{
  "hidden_size": 128,
  "num_key_value_heads": 2,
  "vocab_size": 4311,
  "final_lr_fraction": 0.0
}
Each number is 128 + 24 x the weight over its row's rms, rounded and kept within 0 to 255. Layers, rows and columns count from 0. Numbers have three digits each. The size before them is the row's rms in percent of the matrix's.

# up: layer 3 MLP up, 256x128, rms 0.14, rows 167-219, columns 0-127
# down: layer 3 MLP down (transposed), 256x128, rms 0.103, rows 167-218, columns 0-127
up167 098:081103174150119142087155109162113131106103157083128080135128132148115146135142156112145095110115118135121102128115117144125112122161150122149109160123143149128150115128130106127159130145093124124183145181087173104075151140144090113098181125133104164101114100146108136153146110110073142156102117105133132107121156130128139132120156093082153130121124111103115103081165103146126125143145
down167 111:134118119113120132160142129149152113187088132120101154129142085124107153121107122085141136098109120177126105130113157132145156122096159151122142101124132166171133146106118176139129144139135123122109121172125103149168134139149076071121117104178138127141181097119116144142106098157105130126141130140088107094110110099127148163118127130137158098162054116121115144123135129120142101116086
up168 097:081121140172134151109128068112102162129121124128099113094111144117132138106171123116144138136112127179133131081133123109132126094078148156129116150125094144134169117129124126160159103125158164129137164116144107154109124109125123131109120113173126112078112149128122147130114098086157131157134147092146077137158136124123111078121131132129107130095121122196165164166106103109095150140095
down168 106:146111129137109122144127109150136148109118138102146119141127070133120169117157105144111106085150137170167171132134115109174116105104123136113138138113077146129182122150111142158122138141106092073129147118129112106147135100100148117113117136132105092150135129122096104119105117173125135171145126106115106189154124132165142121181192104122084098130117111163113164170137114120115115141134
up169 108:138104108125087136115119144151118105094114121110201157088156163144099107103104134080167154153096118124090080129159138172109131097141169124102161123096152146132108116100120140117117146103174124133153168103120132124159139168107145141133145121145149167105119115082124094107170116147131088127109091114122146144122097127113117143128160120109151113118156142172163118104137144138123149107135
down169 094:113096091096104156133132137151150117130091177113112171130156145144060139119124111089138113164134117124110136133130105145103091143152139120136159144089107112115147100126114107103143086111076097121132164138171107109142160080133160121144132143147157177131133151152125153160130129132107168147098143159114169131107166157158111129135136078156171104123125156120154127119134137111138114140097
up170 109:102125129113095107182153142138132171135149115115119130100119140121078076136167115159120131137121137118181144100106144154166126165124119135099096116097098176115142116143143125143137147127091124106085150112096156109173128099148127084142144158151140123143111137129151092075145131093129128089109124123102123129156118094099149162107119143139133154184140155133120167114168137128122163108156
down170 120:105127168083139143125150131111131077137160142110172107122109102102135126141154139117156176112145167165143145138146167149163147135080144123112134139124119100157114115122084121157145166160130097142144115136105155142126139126099136132152133186091126157096146115146119112147118128110129161138117087131131143127158094097114111129108162101093142173091103141130142154166122171188150108128156
up171 085:077168139110124103178152128130149108117111097129151181100124098134143127119121133133147125119136100130170111124160124199130093115164118167132112122121108138128109106134121134165130127198119089125124131122136138073119156123154108143159115116109150127100129132099093118114111116164113058153129125124135147106168100098143140120113110111120132171136108093123161114162140148123136120134069
down171 077:091164149153153138113152129103123098146145112133105094162116085158162093107122101143088131120152144146123112108112135144091118117121129120124047083109109116178129137153138140111139159095128137128125127156070089120102108107130138162151119129120130112113137142131109155122116145143130137124107093179118113110139138149148183101125174099140108114113113096110124086176113076106139142112116
up172 098:127168067140143160111151115156072111125132123122080157136143125146084110124124122085146101111129121127127160093143130129135161108180117133091143131136129131110146123074151128133154141126148179137130161119135144159134149127156135095140110144138163146139095127131154140107146125146102129091129121088137102151132118124135115117118154195158147148134113122071138139133169135050099110145125
down172 103:171109149113104124075144152125145149106145138083165149158133100141107133125151109147150144116097128131168130131107086116141146146164176085072127149123144132092140117108194113107138154128132115141103150105123131139120129115153130126168141123148171103073143131159145147137092109125146128106129144155140155129115100149137091157139176162154140149109178153164128139107103145140106104150104
up173 088:121117076105130165090146161122146117151158135093114166159083136111136120162165111139167090112134109127110145136117110102109149106131130122126096130112136136098146145143125115143161110118111124129109083137141139169067145118117148104111121118141121122139122105112154139107121151115171122129162152137154142151177118102112120124082083163136156101140080120060126113144103098118157076096135
down173 091:128085145113112137121056127126118076163158143155137101124136086076097109149099132143126123101102093151134146116130138093132158141165135153106088095123145113101103141107142145096102138076142108127095141110122098136144118136143123095111132110121139134100139126122189158117146119141078154125125188121111124148069127140123104112148138148110120109089109103137105161100135128126116096155115
up174 116:147113110160102108131188151160146118110113121123095146164117128143159159139137166101141114124103109111128120122148132124115132126116113141121112088112119081141112099137122104176144149094119124149159158115152120140127183118109097087101144095179114132092144143090165111146144129109131179132087113183124117129130139129164160115095109156108146179171088117135107131119115108079120109113138
down174 102:091176162134116155136130139106122127091124129124113138106106138053081134084122147144095116147114094135127142109132135132151130097117140125144156126134156111103135144134129092101149113153121152119122106112153100077105144151125153116113162178107124120144181144178076150120141166149131136107124132105097112089113151090138127155122134162084128152163101121171106131111112080115139127159135
up175 101:162137122135096123157139148151132123127112113173122097101116123185121145119119152137143129088119180140136139086130110154134107145146134125108143105125131146164145090099107149140134139139130118080131100106058172130117155117129130133163150070092132145151136096105156145076118159150154124134143145118152131172120116106125109182124134130097176097115126089118111081121135127135162158110154
down175 095:091135146150104133117142178134153189163089139143132104143117132121105114139086146084141123116156157149120126128140090110140096108168121125129169089102112100082090067138122204140151104154116088119088120117118174118153118150130106136149125116135141148150149146107108126133102143138152175128139097114143113138158138160142137123101124091091137139125130114151118130109103130147124155129090
up176 114:133103146137128174109120151134143132156107114117109147145133105122154159141134128110169120166103120104107138144111073111158179144121111119119125106092118084150055118106124161170115128177114115110165164175099126084100139100148089150112134077137134118115125114143144135144141173123117133131137140129122148166157142139096106160110088122085136122134105123109097156125149127142149146159165
down176 117:148127111118121105136150137145089127117079184116129090128119136111127113086094162137116150120127095151126134126141144116170145103075161117090161107090169125100102136150106136127128145093119113111106108136120092150134143168153099069086155149092136148112198116087152164130159116148154119105138143155117107139121153152095164134135150113143088108135132146138106131124124089128143136142127
up177 098:134134159143133142148161106135157063121140107146096165164142117133171142128151122138088115122139159124143133098135100106139106134119095096151137113113114114169114120145073080114110127137136128091083116155163157110152088102127140167133117173127171088166104136128151125125191140122126096084122131149119123122115127118170122118142131151131128125138103109097133183171162123118161128128131
down177 095:152107158120156127108127122107136107155160134112130113142182154138113142108201110113107151156128132110126143125132145117176125124149128138153145109140162119124088138114135096100181154126120119151131141125153145149065169150118104169133136136120085186130103134137112111121107134112108116116124198130130138149161136167128107112144126125106176124180167117094126086137116113114139137175131
up178 092:103126130128119127116148101159126098095105101092113098215095127155123204122090106141114106122134117098153155143152125098122150110125096160135095146082142121102117139091140127118139159147123134122093129111127146133137102138170104162101131111089113148135123150128131124159138183094085144148105136146145115148104153150121107147048104147127109150142135128107113141131108135139126144137112
down178 097:142128096085104120132120149158073119182126138085148096140092075116124128077137141133128134109126142190158111135142183150151140124176131139158130151134130103096077136108108120150129132113117149119100151151096139109133118129145117129178126133111117145126121090094122114121131120093136128097147132096115092124085103122096128114139127154123132136121125119130147180098194113146095115161115
up179 097:130062112135101178148110091074135081144165105154127165154149140137122144106116155140182121162140135140122143135111129160152111093172154120135145109142099160106121110115157161126142151137127146133102138159145138074096162146147138137135126125074100135149100143125162103099106153139138115100108142110151146138169148111102117148124114154106080132127122130124129118140136104117130199125116
down179 098:127137170118080123105105097149118126130113122150115160156138109158138114125150098115146118144112156183085139145138111138148096117134119133103149109145092107155126114165109095164121125132084065118143168158102154128164141119097137131135107132115069106133119105146128095197146132117152092112149151152141130127146155113159141079115103141170146130107102151152117122149111135141132091173139
up180 095:140134115133109120142123122167096092106128111156109091091165126103122110139126115100152102137086134108133117079112127140125146155143102199092155131126142144112156134124182117108117127138165130148119142111094132133104153159155133077135150067116144121116110140095151123100166124125095135127150148147151149119127122138135143191169140151071118161148160151083153121099142104149108119129124
down180 094:145126119119137146142121140136150170136083126128128160133096154097100104101162127105167139146090155141108099142168117083080157141082088141129161137099137141116169113181149174112142124126088120124154148119110153129154081139140119100169158118115139144122169147122131110165136103099122132156104102131113081103135136131165164120093128118133113104119137155133118156131131131113099182158104
up181 091:151118104104147136095142141087138180097152121081138149152116099147145180147124082130178085128104120117113153102154075136136156138086100156138094102109128074103141144136095140112123113130112165137128116160156128119146149109147107148102130076105136129091138171139074096098111176135145129119106119143122145112120101125149134146124133157121115136150131102164130159159112110129126127117149
down181 080:099128168116136146141124091160102140177099157138184107146134095092150085090103136135125100114155147170124126123111181135142141076130125132138123099135137181125068143111131102155086146107109096120142168149103151155115067132147096131165159136137121157118112146124118114145139131131116112117113123118118116126110114143119137129159140159147091125105155096174123115152141127116105122168095
up182 114:085102116130104116168125126114092120118143124125123123107102113147120113119122107102166157107157167194150085073131119121101073140102135108138145115091107143128168132100124139149136150109096120155069156155085148132134138109174136153123118132147153135114128144119121082093167163087097090121094107160148121133099149139157106157112106163123120145116147159136137118114146109132105110148130
down182 106:129098154119109138103107119120119129083121116166115112131095117120169100147104128110131119124159138143157121104125164138148144160108171102135150107134118128116138131163139147167107119131137112124138122106082087121161120099155145110167099103097141120067148135127138105108104113104151134134133121091181125166146051139140104165183106083094150137139140139130126154086130146127114088166130
up183 106:146117111105133142102112068163118141124148138144123110119110117132156102136161179153151118120131132119138137103075110119155153129114178162106143179115151138157074132136141117113118171098125171112108066148117136114126084136096131099158147121097150111139125104117107153130127121100175162102079150130126111108101146166144129093101172142132104134116134101127147105145162125116142120090139
down183 106:133131109135140133152159124125130161164162145123114120104111160153125142115103043137133156132161179082170133156124157089133111142202118138129126135157106136131126126090116146110087108125113138125140105100108094117140111063143131123123168177159105137160172131117125122131117184171100128141122113129117105155158110111116118144114131108109104120096109114134145133132095114122091132139129
up184 092:129107072145146147135171113136137090116143076131109146142111072129165144099160120149116131166141133153108127177167171104128110110111127120134137137134145109064129141131118115108121108096124122116104124162125132128139109101110119124127144158147120084147118112127137123117122099157141129102150149114144177096124132136186128091128111173111090103056146160131152128103161165099119112114138
down184 097:156128150150133108081107119122153124145166140162184119147121121152166159145177127098117158121122108140110132101098114129121142166171101068166113113127139122117137129110107105148134126102148137133107147135125094141083133063129082108131109142121122123123095110142093117132072135138101125157093087142128128135123083116129118100175098116115097135139150118123137115119139132115198131166117
up185 119:103123124114110129126102084121154122144131088164190169143110094162142149104122120156134126121149133132154141074119124116152116157157116125134115145104125162141174121108151125163107143132117143136124148160088114132136129152148182158113124095152105113128160157152125084182134126119115121136093101132173111121128125122109133148116114095125091132124128093059131141107147075077136113157151
down185 098:126128104109128092147174101143149103076171122075146101126112113132130155087165140101121143110142156113151117105151132136178097130124133085152138124141123137134119105162116125119137110122093153134146105152140161125163137208091090140118104147151090114146115123142132128159128093178124096129136117157159108103111150120158116132137106124154149132123157144058101124136155154141130127104110
up186 101:120124138094163169126143168129148126092122150109120180109149123086118123168087128132137106096188081168132113130141138105136133119128106127145134133099131163097131128140147109155108125136143142139123125132124134080144135143145127102129150122134132172101096141132105136095080155099132137126122097131139119138194126142151142166068118147111174133094129150112133105084164125104174170149103
down186 112:175145145123116174125140134080123147167161163170154098124141111142104140161134127123101096115102140077096116114115122140145144124090150141113118127153085130185150147114122122119099130127102132134112132135137117054159109144127133084081132133112131134117153116169140173155103118111127162088138126095140123112132138071167137152101154128148153163105107106146155134152137133165107127140138
up187 103:120129099088099157159102121104094142140162139121140204133110087112119124113095186168120179143131083144085137104138118103132144160104113118108150127136094111103132102130091107125094103103171099135135136114070149110120126122100100134145158176124100149124114087127114105128150114130125089114104109151128122125131140119158147095137155141136144131184143117105097133135130141108120150157109
down187 110:148097111107090096140114170143135169119150127100090087116150126130134174140084112147131111141116092141122107135160105099128146141092128097131108100100133062113160119197174137139113130158092149121140123165070138147147107151090140113113171127128109162129156122152122143151129076133122148117100136105142103139095148124134160123134112148130117168158137119123084157148137126115137123123118
up188 106:126110121137084148121120141110155133134164125110133146157110133182113149169131128110127093125137103155122127084124095142140113135106138130139150118093089178116130129092145134145155171123120108134115125122118115081130137100124080147102087153174123142138114145129098193124162144126134180180103130079114187166149132149133132153078101143130100135113111151160112133106136147116125147101115
down188 105:149106122124123166130114168137155103107108130149135133138140114181160110107105096096123088129129136161123130175149156089134114127088116124122143090135119116160145095142120135177135137165147075137114151140089149187138120127125133111137130100120105112125134109092112119109120104156129162130170094128136131141129121115161113122130134083159131057109115108159085151114099176139136137188125
up189 108:116148094150052111105151128137119098131137133099082129146132113113180095114149122144141160121094141091124172109128127114166162089133131106130096104131118114102130144120159131147081125166129132159102114077119128118143134159140133156129107150138163128096135123113135148138110158120102160155137133121109160119134142138134162157154109167097200097131087135108096163169136136139113123127160
down189 109:167091147152134196111146089114120126130146179140132144119135134075159081129115121129104134142122112146155095136119172138132104092137142091099120099154137168140141124124127162128150128116099139121083154131116160144149119148070141121156162106123093153133107132175141111133134135103121137152131088124151113156118091137138149142054157129144113093130142148131153147107151091168121120107139
up190 100:137135106118092094192106114152159108146163133163097155149094129117139149119147145126151079084135086120114148082098097130084123122111113180160106124093134111156143147130113105097081114118123158114099141156108140112121109126097124126096105135121118126153158126135131150125132127130095138165158159156134162127137061133140107116112137138168153142138100087105129098138119138098094120158137
down190 087:126129099144120132144128118142130069102167143141086116138160138129148133158193125131113138173179115130089175142153128140161133126116092109140110148099109094098105094137135135122146149115110128186140136160134162172120156130087078121143105128102106146140137139125141149121132122109127140163143153146133129125154094159075130107127158130091131108128090167150129098153130132161084135090130
up191 107:118091108099122150125158085108111145125158102164116125096142134154151115125114082112160091062111095134142104104117136136070126135101168125057165093117119151126140112132161113122141141142200149129122132127108144090160198135146117088131097088135143139089140145110156101115141145158141129162133128108123129129113115121124129118137106117110130147100140137127168110121139145132144143134106
down191 100:148087139087086192108107126186147119107113093114141093110145146169147145093118142088087130141150109166098074162137139119147104132130137119129118109153142145129111142130133110102143146125134107113127144176100155164090115119102136144156144140107118136075112149107131156141132150114139117146141149125100148098109099132123117129116142091071099118108154118176151136130120159128150139161085
up192 110:135108114119123157144144100075182103135155164090109125118125149141110170124146103128070123115135085120144098150153118146129107117097065131124136098086140126130076131162116121123118120130120113111114161149136148116132133140146139145133133133142151155120164127138144136164125123162155110184115108130107089091111114110083175145169095150118121156164162077156100103128133142116126123101153
down192 101:141106139132092131125125151148101114106099115144163103106157102112096165119134109137103122125130111129103108188146121164117114157098124173171137096109152139105112133139131123137083137150108132122117175106114133143148121124118121140131102121130158145122100109096099080128108121134143142153187129162154104082124128152143161150128112116145179158120168174156087122145072144146097114098169
up193 123:141137152111137138128151116116109120080153174145093140134126101078125100108135143136140109161099139109138151103155145197106146087102153138136154166136102149104118134144115088185167165057138144140102131140126157122112118124159134139139076149140076133134134105094109142127165100176149163159114132125102113106150112113142093122149101105152128099149127117133134145126117120125115102132143
down193 122:129116142141107140156157151168148137107146156148117140146156157126097165122146122128203137153154133122137147134153169160158147076143164133093179116072114111159091132114130144139128163076126129157133136135113125134149147172145116167148125134139106159107104129127129154125100128164117115122140159146122131125138096139097164165084100116108119122149114148127110128152172117156094084148109
up194 101:122086090121110148127137124138112118147106116137097155135121167114126136144097105143153108098135097118106124119134160217119165081096116174119157134096159123153088098121149119140156132087094108115110111166118137074161119138141125140133132109157136138092160125142136070119129176136096115130142158116159151138121154122160105120121106130159132120114158173133130135111141084113115100150140
down194 104:159124164110160132107153118148107158133110139177132112115144157158116139143132164155120135137138122146119072128136129122137114154130136112124165132143143119191155159163203107126080090116144137140113125123097089140102141118125119128094153126125133121111187145111118164103138132181153122132155153082114157152115141080067132174150135136124111125099128098137139143129127149127166147129131
up195 112:138152136101125148075151145105085134139106160069148081135112125098104134171157127130157131103092110078128169128150131111144128115151088096151107140133092135088120137122161177143127112147111144159115148140148143156117127105135118091153151143119080193104155115136131130138105190124105126115170145153081128126101127098118130139157100122096140121114114122112126131123126133154115155111107
down195 108:128136147178149137063144110137072147101111144081105121108119152138117117157113103160124165062151094085132123129120133083105159131153082121128102133157097103109145157181150161130127128124087150128123139135133119104086122114092171129111144136158140155111142140152119108172125140119142129165173138110110141106122125121142134152115126171124110125151148131134135147127120110141157158101091
up196 096:118122140115109142138077117134087106145148130103112155169128118155128116148143108161121153142087114116154125130146125151150126132106148127130113126089144191132121139143125125110138122080133132118158124144082114126121154121106171144122098110150124135096098136119167122129145179093134116122157116146116135122112173189115155114097162110097112168155173084132172087059125115116128156141148
down196 096:154156138159140161095125118155179121153128119140105126128158108128163150098135122135107131151177141149118115139082138139128134153128104168123138110114089128170129097080124157124113124134126159140156180136144153160138099078117157114147174139146077143108136160138125136130148102098163124081092125151107130134110137104120102081110146108099145135115105132146177138121121170105167149163116
up197 081:121107121128127128126174126176152083159151159082117086106104120149152137148131123124096085140123147125143126128123102117115099098142156126104175119098143126136075069134130085107149139124131054163123105121110141089150128146149124117116137123147162153165133121156145135120134165140100119133124149122182089129150143158151115149119138131137100125146178087086105130119130133133098090113117
down197 069:143138128170131168111081136119143133147128142166111114117142137118149124119108136115127170152097181150193113122131163153112119127115160192149106121145147122164099150139150129163131161112111122145140124090088090113140077130143101090162117127104119127133144091146085167118122103120083120148095117133100143128119124122130160113096126084100094134126121082153123139170165128133134148117105
up198 097:119141135166108123162126108132095155102158123125111170167127099132109169143133171146106167084126142174136111138147103091167100141116128125118125157119086159097160122171120119083113155115130148089129154152101145161103108144158150095123123146066136128136121157135132163126169118083089121110120167154162093125115118123123129126126102176082134124108110122157135123146134146123110153149133
down198 095:146111127170128117137100108118153163162085131115108096111149109102123131075162103072145122182110105129164130167158123119168135139111141123152178132136105131127124116157132137136140122145116127152112129108151141140141125108129156111146111098127156124142123178154079105125121166104111142112139156085137137143134128183112132088156125131123150165109144134136098095141180106181153099090103
up199 101:101084152063116118166076081109120118133134117117118107138114141139084112170136086102143153121095084145130133100176118126148138115143144165132134160086152108091122110119111122137173117132138148091131147140123113146077095108135102175131146103153140174125104131132111121113115123134119097152093121125135140154147117114142118148124117168120134149159174168108112154098123115113142122178149
down199 094:092112161090073144131122109133186119116117117132096123149150139089162130106102116127133083149120141139112135149143149121080157175085119097137141161177079159111138108098147157141147143117134129116159151095115104161124061132126113133136145100149126145119140130134121118145131117082138137121105181119117160135138151155113118153145142121105194142135131105120140151155101161093145120127145
up200 102:090141101153109101139121166124147110132106111125134152135100129160108127153154093096155102122094102132094130108099113122148097135149125116125169178120120107111195126122154155107136148107138105136139146129111151131093136096144149125085116149155172103180120114102146117140162133159147109166099163188119101096146118127060158114147137106109139109140147079120100123134151129107141130120140
down200 094:136130141149116137148152082153165116128155113101119118129119148118098164089095122110108128143126088132116123129138148121164147142151142124146134128135148155086136167098144141129126160064090114065121117155177086073150121126142157113103113142164077123127128135164095095125140121109112128111133177138130130118129138119133133117143132118175182123101103177104150162106121164145099124133105
up201 086:113112111128093135133121140146164128113137143158100165136134105112128155154132122081123146139140099168116092098120137096107142129069151109169159125134103116153153141091143131126111127166118147123135123138091115128109111139152095171161151101131128122102127092132078141131126167101136126141159198104121120168092132136126139171138154158120183137153147160130160132106167141155162087142103
down201 089:152089123109094140141135139143115134092110131161112082099131148086179136117102129130144089182119163144185116124124159164114123104127138140109105122193105140114141076102140153142134117127182097118153149173113108178141134137142120117132135121108130130101143165128081144114136102127170124162133099087156144122101097135146138115094142135104125116157136139140154141162146145095116120149150
up202 091:108158115129137081117109109129164121100133150137109152123120103152144160156168109193102166130127117104139129136123093102162109117114151104125142134141141118133125126109116117103132109137082117108114136126139117126119184129079141155112134133129140156138140134110144120135148104183149090132126078106142156099114150166122139104129162171179141139097106102099175133116068169105096161106147
down202 085:152145132166133103118125135110143148146133134128064105092121113162099109154131113121075120144149158125132096098108128201158149140119111105139102086097131147127103102088116138114093104101169129115152142144077112126120105097117164109128113147138086106150130111116099145151103122140113124106140181126125130086122156096180147147122106107115116109131147136128171162139161163112130163120129
up203 094:111122139106140084154143154169146088073119119181150130129129115158135141116137135160105170124149104125173115143110105131112122142096139149102110128161138144136089121127138148157065107172136082129132137146133144091148158144099161119086128173144148176139158130117148102088096112158122148135103150117133103143117110156137154098136133132158167122125128087065144130153130114145137126114119
down203 092:123095146208126120089115099134147101119161131120095060127126131146111107122153111130064144110123124128124121136140149171125145165136143098133125155106145137138142128127189112113067148081118114129123100137076095129112103095137126150110147112131126120106106146152117171127089118116112125132112131131152105122111200113163160124118132100110127174113128109134127157131154115105142146130134
up204 104:125111100172120130130116125120095150115127157112111135117132160114152166133146146126160116095129140090143096147178141137150077082141139122161181154123082142110156130106108132117078079121101144126101142144124133106129121117130103145102160102117128135112146128120131140092148132186134109156106130161099146121129120095161145073128125175110119129151116085099144123086193144136148110136109
down204 101:156118157130134101184120093106117119117149139138089133113112140102150145122104133130127112115136110134128178117149109158156129133087073120146086116103141141121113154145066140098138148074094156167091153131121110146153109105121123154136118143090105119152121113175071126135102114153122135097110172111148093137128112106123116126103136127122155103148131155084128135090099092155157126174128
up205 092:124150121125122118148153096155091139087143122101135168151139152139158144123128104105161141106094148125114097150111142170166167139150161140141097137154132105130123122139094173132121107160118130142127133121134106123115154094145169138077126108133141165167138103102114053121087161104158115094130112129142129128149123131130093152141126112183142139060128098082121112124150105132106127147160
down205 080:151151154125121176157108094145105143154153150139101150162142135119103133076145084156139108121124123140110067111130129133125148146153135148145109102108106123180127162140126097147148151092120128116097164125109084149093100119122084093088139120196135111110149125128105156144159121123113158164131146131107106095133148136116093158127133089130139147112112158130133133138136139163168125180096
up206 097:101114123119142147143133093151121114125116126112153116125160113131103071118160098104159117113119093127086089079143134142125124082092152069147111170140141141117165135106113143127132094126131145139114151146123098158111134143135103082116125096129100097162161165141146126142138136093077104094150162146116143174117161130102113163128176146099152133157142170113158132144155109124130119160105
down206 099:156154180107133105121108117130117134120104101116155126107125118138103107137100152112136079136126131107119136103161120138118105171125125070139128098173112134142106104127146155107139107151154130122124142127153148134136108126122155145139121055145136135096150138136111109150150149093164107162135150108097090083088082152120138179104112095130175132120167179133125156118087127138109104161094
up207 089:108142178155101128137160131125122159129133132130131189164147118114144112102190117091132110145108141111104148141086159164100120167114135124156112116147149129127116120146104150163136098133066103169151171119151141160125096101133152122156112114153111173080093118088104127145116110116137126136125083118088134141114147152144135140114096111139097108119103141081151152111167122121119138156102
down207 094:136187100143130146122146155145131124116095162172112111095118133113117126117116119167113114118103139152169118125102139108132137137108086154123114103123129125145143121130098146071131095097109141171135120115125087131168115115119165149101168146121127124169155157121138165136106121141139092109146124149113087121086120133105113128108174124141143153131056156098123117105141128078142180140074
up208 106:144147091139135126105111160116110109129191158132085115155119145108177122170161145182139148113181119105088129087150120096118134079111108097146080103157127099161140137125115147138129135086168101102082136117116133104146155128106121125122072143105133135127136132124134155119090157129126112160111111133156175142128115130122095104149104150148146137148092134142085109147102145123151123117137
down208 107:146142150127140113170149154143159131141111123134088128064177111120093119113090128105123165115146129113111115137119134157139132093156151128104152139139116132086107144152117141116145147084105127139145170162103132100103137119145133130137102153125121122104110127090141113154169145150148144155137122147149073108108131136084122057129073184113151157111134120082116157114129102125104123149084
up209 098:144112127143159152142151098141155121102141107147140130122137144160142148095110110093123142103088179184174129084136163071111092067123085134107125152122171153107172163132140106128142127142067137121125143120096135123144148124131147163120115141157157133115122136136134145107145122132122168152147143135146152137119139100122115157140127223119134115100100142118117117139116134126150152134123
down209 076:112068151128155123147159112136138141090135163128108095124106102101149130144096123096119127159121099151147160125129110112169094129150136133100136115171156085147119158121114098140124106129071111154131098124131165107180130155130170118116156139115146110141130095131131172164105124122086148114113132130106091132100101144115127089138147098138127143146156138143142179137169147086091097152167
up210 107:123174115132140101109168089181130143151108152116116080115114117194127107132115124115140117140158110174114073129140091114175118097106126114152126144129127115081141126102146115150121143170120158129126151141146148130156181094151118098130120120155104130137146112152093089138117130123128168093113110094100131139121121157122141099109148168099144137123095067117127112146143106112172118126103
down210 102:119116079112098160161130157124107143117124129161106137114123145115119144107088106160129127137092171188153112086144133133169154127127133148156063127171141129138084126124124076118110156169144125136151109112105152140122139162149149150166100122143087112134104143101080115115151091147120126095190179134104111128120136130111133111133098147152138112166113135113146130104106154107142137144127
up211 100:092135093111135128148147157144143169125132110158106152153095118125140151123179136139148120125128122133125126137139165120125083111113118097143119104107151114129138111176125089170075134141130143141136121150086147114123095126149119121080161149140113126161153131098140129086163134116129181103128118125072136137146125082170180140140069172125082121122121130112106134166149170099132147115127
down211 086:099140117135160140103092131164118126132145109102100089128129139108074116184130126172139106162140123116132154130157146156118099154131078130145101154116093100135140094163105121106172100161099127166091137160129122136128133115114094153126115123128114120128083160120132097119108153139127103141113091111147114151133111147114133082112140085124148161126125136147086150156063156126105165163154
up212 091:109125129119121111120137155182142076137103129152107126152137122149170116135112163113112118100117181112126079081102123133153122092153120100133118108098146163132144129118154130154062125121126095107130140099126143161068114159158103163127131126106146100129157138151156157091098160103148122137107112166138167143092123145126111159119130099121115101136136153115132086124150139115161166094093
down212 085:114157142118094167119148102121135138157145115114153154135109138122108101152125115107149158118097127147129111139139134123137145170092165121063132135111123127151106153153136172106094135139058135124112071115136105146204167128120147112171134130096113161146172133129107090135106124115108124132142083148119114107097123155159132103141110100145174135119118122121096125131108085102084130129117
up213 088:143119109154068151089171099093123094117148096147107149166140108160142126115126113154130129164131160109149134127137131092115137138118089071137135105150128119138143105160172095123144128116111111140106130139108124103110111107160147117147099111156171138093163136135157130114139120122145104112158067081187175134126150116142166171166129133091107118133146125122152147107123108155127106128102
down213 089:136128140174152150129098164136138170119126139177140114162130148115085102139166130133165120107130142122147111074131136129109144136115139132078098126109127129136157107070118130104146141082111133133097095154079153128124106145145165103161164126107075159118105110141128134137135108100067139135118163136131105145132131147174153095118138127183092102138116150148118128126160133093162137106117
up214 105:138166147129123105138125103128145147098125096159114157147125088100114132160163080164119134103171145112145138140118122171127111102131139130177158121091145088125099064159117193136119119138147179114131125122146083083142089130117086129104126101139116091140126126165101110134132126168133168160118124125140137134126121139091131116142129142094148109123105106111161173145147154117117149096118
down214 121:155124108154114139123080142157137151109129149147115141150122127139140137119126105133107116136100115178107096106135180133114169108136130143123108085108121090164204113134168118127135136141124094137110103114122139117121095098094135137109153101139161086127099175107151132148173094110131131120109138145160106130138149110083145161120130115109106111174107157173162113149192121098147114120118
up215 106:143077114129137113060143120121147119131127127060108123135126106143117086145117140145167094147129130147114153102091115087161138139152132126171141176125147132108147172115110110095161119149142098132066113160121192122135160116116167149129143115091134155119126107122145144115166137127152146120144098120143138109165132135114165156113092108124110113114126184148127131126143139076132112146132
down215 115:164116129108120159113078147127147120142150113131106106112153144127100135086135094090087142187111121163128113128114116114163133123154108151146140092070113082124134107044095105153154128101124145136133093111078124125178112121134096137170130133125156131126111119132130115128150116121078172125118147151133143150120097111144166118131130146158132158098128137147154113128132160131100104130093
up216 096:143154106135153135106142167115172112135115140146113141108119080089124088146154140152103141091119163125114088125063149124149108095101126149091143142122147160123145111105130137097138142147164101128144162085148138128150168095136092132162146182129127084152122139123124169133106124136099104135132083139130140164145128148121104133158081110172126140126130172118125135096142121176100120095113
down216 101:099117142146132144094115128148118110150102184134086112142137151161155131144087097124111155112134150132135128167146109121112136159100127136126148075195130112160151112146092098145126143158139110130132143120107122115144119137121147103097100162140131123109175161127118116142118131119098134116161110137142106138126155163162130111114140101124151133161090138072102111174055112133099070117150
up217 105:112086093110096138167170142123146153156125133127132158167120120145122129140098123094140120093101120126160123082161116121099121106130140103091149101124116155140153088148130075163147125143142106096106135145122076124134142103125139191131097163165160140104106136149108122096141151132101112110107125126150170150136157152135140145130102148107109136124156176142150139118151167165166111101084
down217 115:157145117131130141144125146154117152091133171127079125129107122127151129108102084130116093127126147135127121140134114116091156143108086119102139121174097114102118100159100115130144116132140100144121124150071095147166081111120119133162137112144116113105121138075125131137132112159133142148161130091142140141121087113133142172174132057113113123160169138116133114131095132122073086189139
up218 091:112092104133111162129118112139133130071173098135115141139132163127150103102138175129146132092150112162123109103105125099137182171135067124139131114126141153147160116094098115125086139106137080127131121132101101119105107145156152142150125060126126100128175122102120149136157129151125094141120113151123155142146125073171136145102126142090141083124123154141160141132113167105112115116129
down218 104:145105090106163158143127133127135155113135171163114131149105112176105099140109126108150164135117146121125137128090117185124169149147181108113158144151154121112157191143134082106102131124103139128126138116124098092145133087155124110157138161143125164145139117131131125107136070104075153110108117157150147094144137089171123154124143123129110093127150107163169125163145137123116125141146
up219 107:097108101145101107085123089149175147150121126108117115135150088166094140111112139168103111162105161141129113161140122135114160096154127154141111145105113081124160115175125146134154152114111142119124134118119163148129091120159136112130141174111126136152089111142128095117095155143087130169107123119114136123102100151128111108134112100123141170179120130089156102106129163096088151071124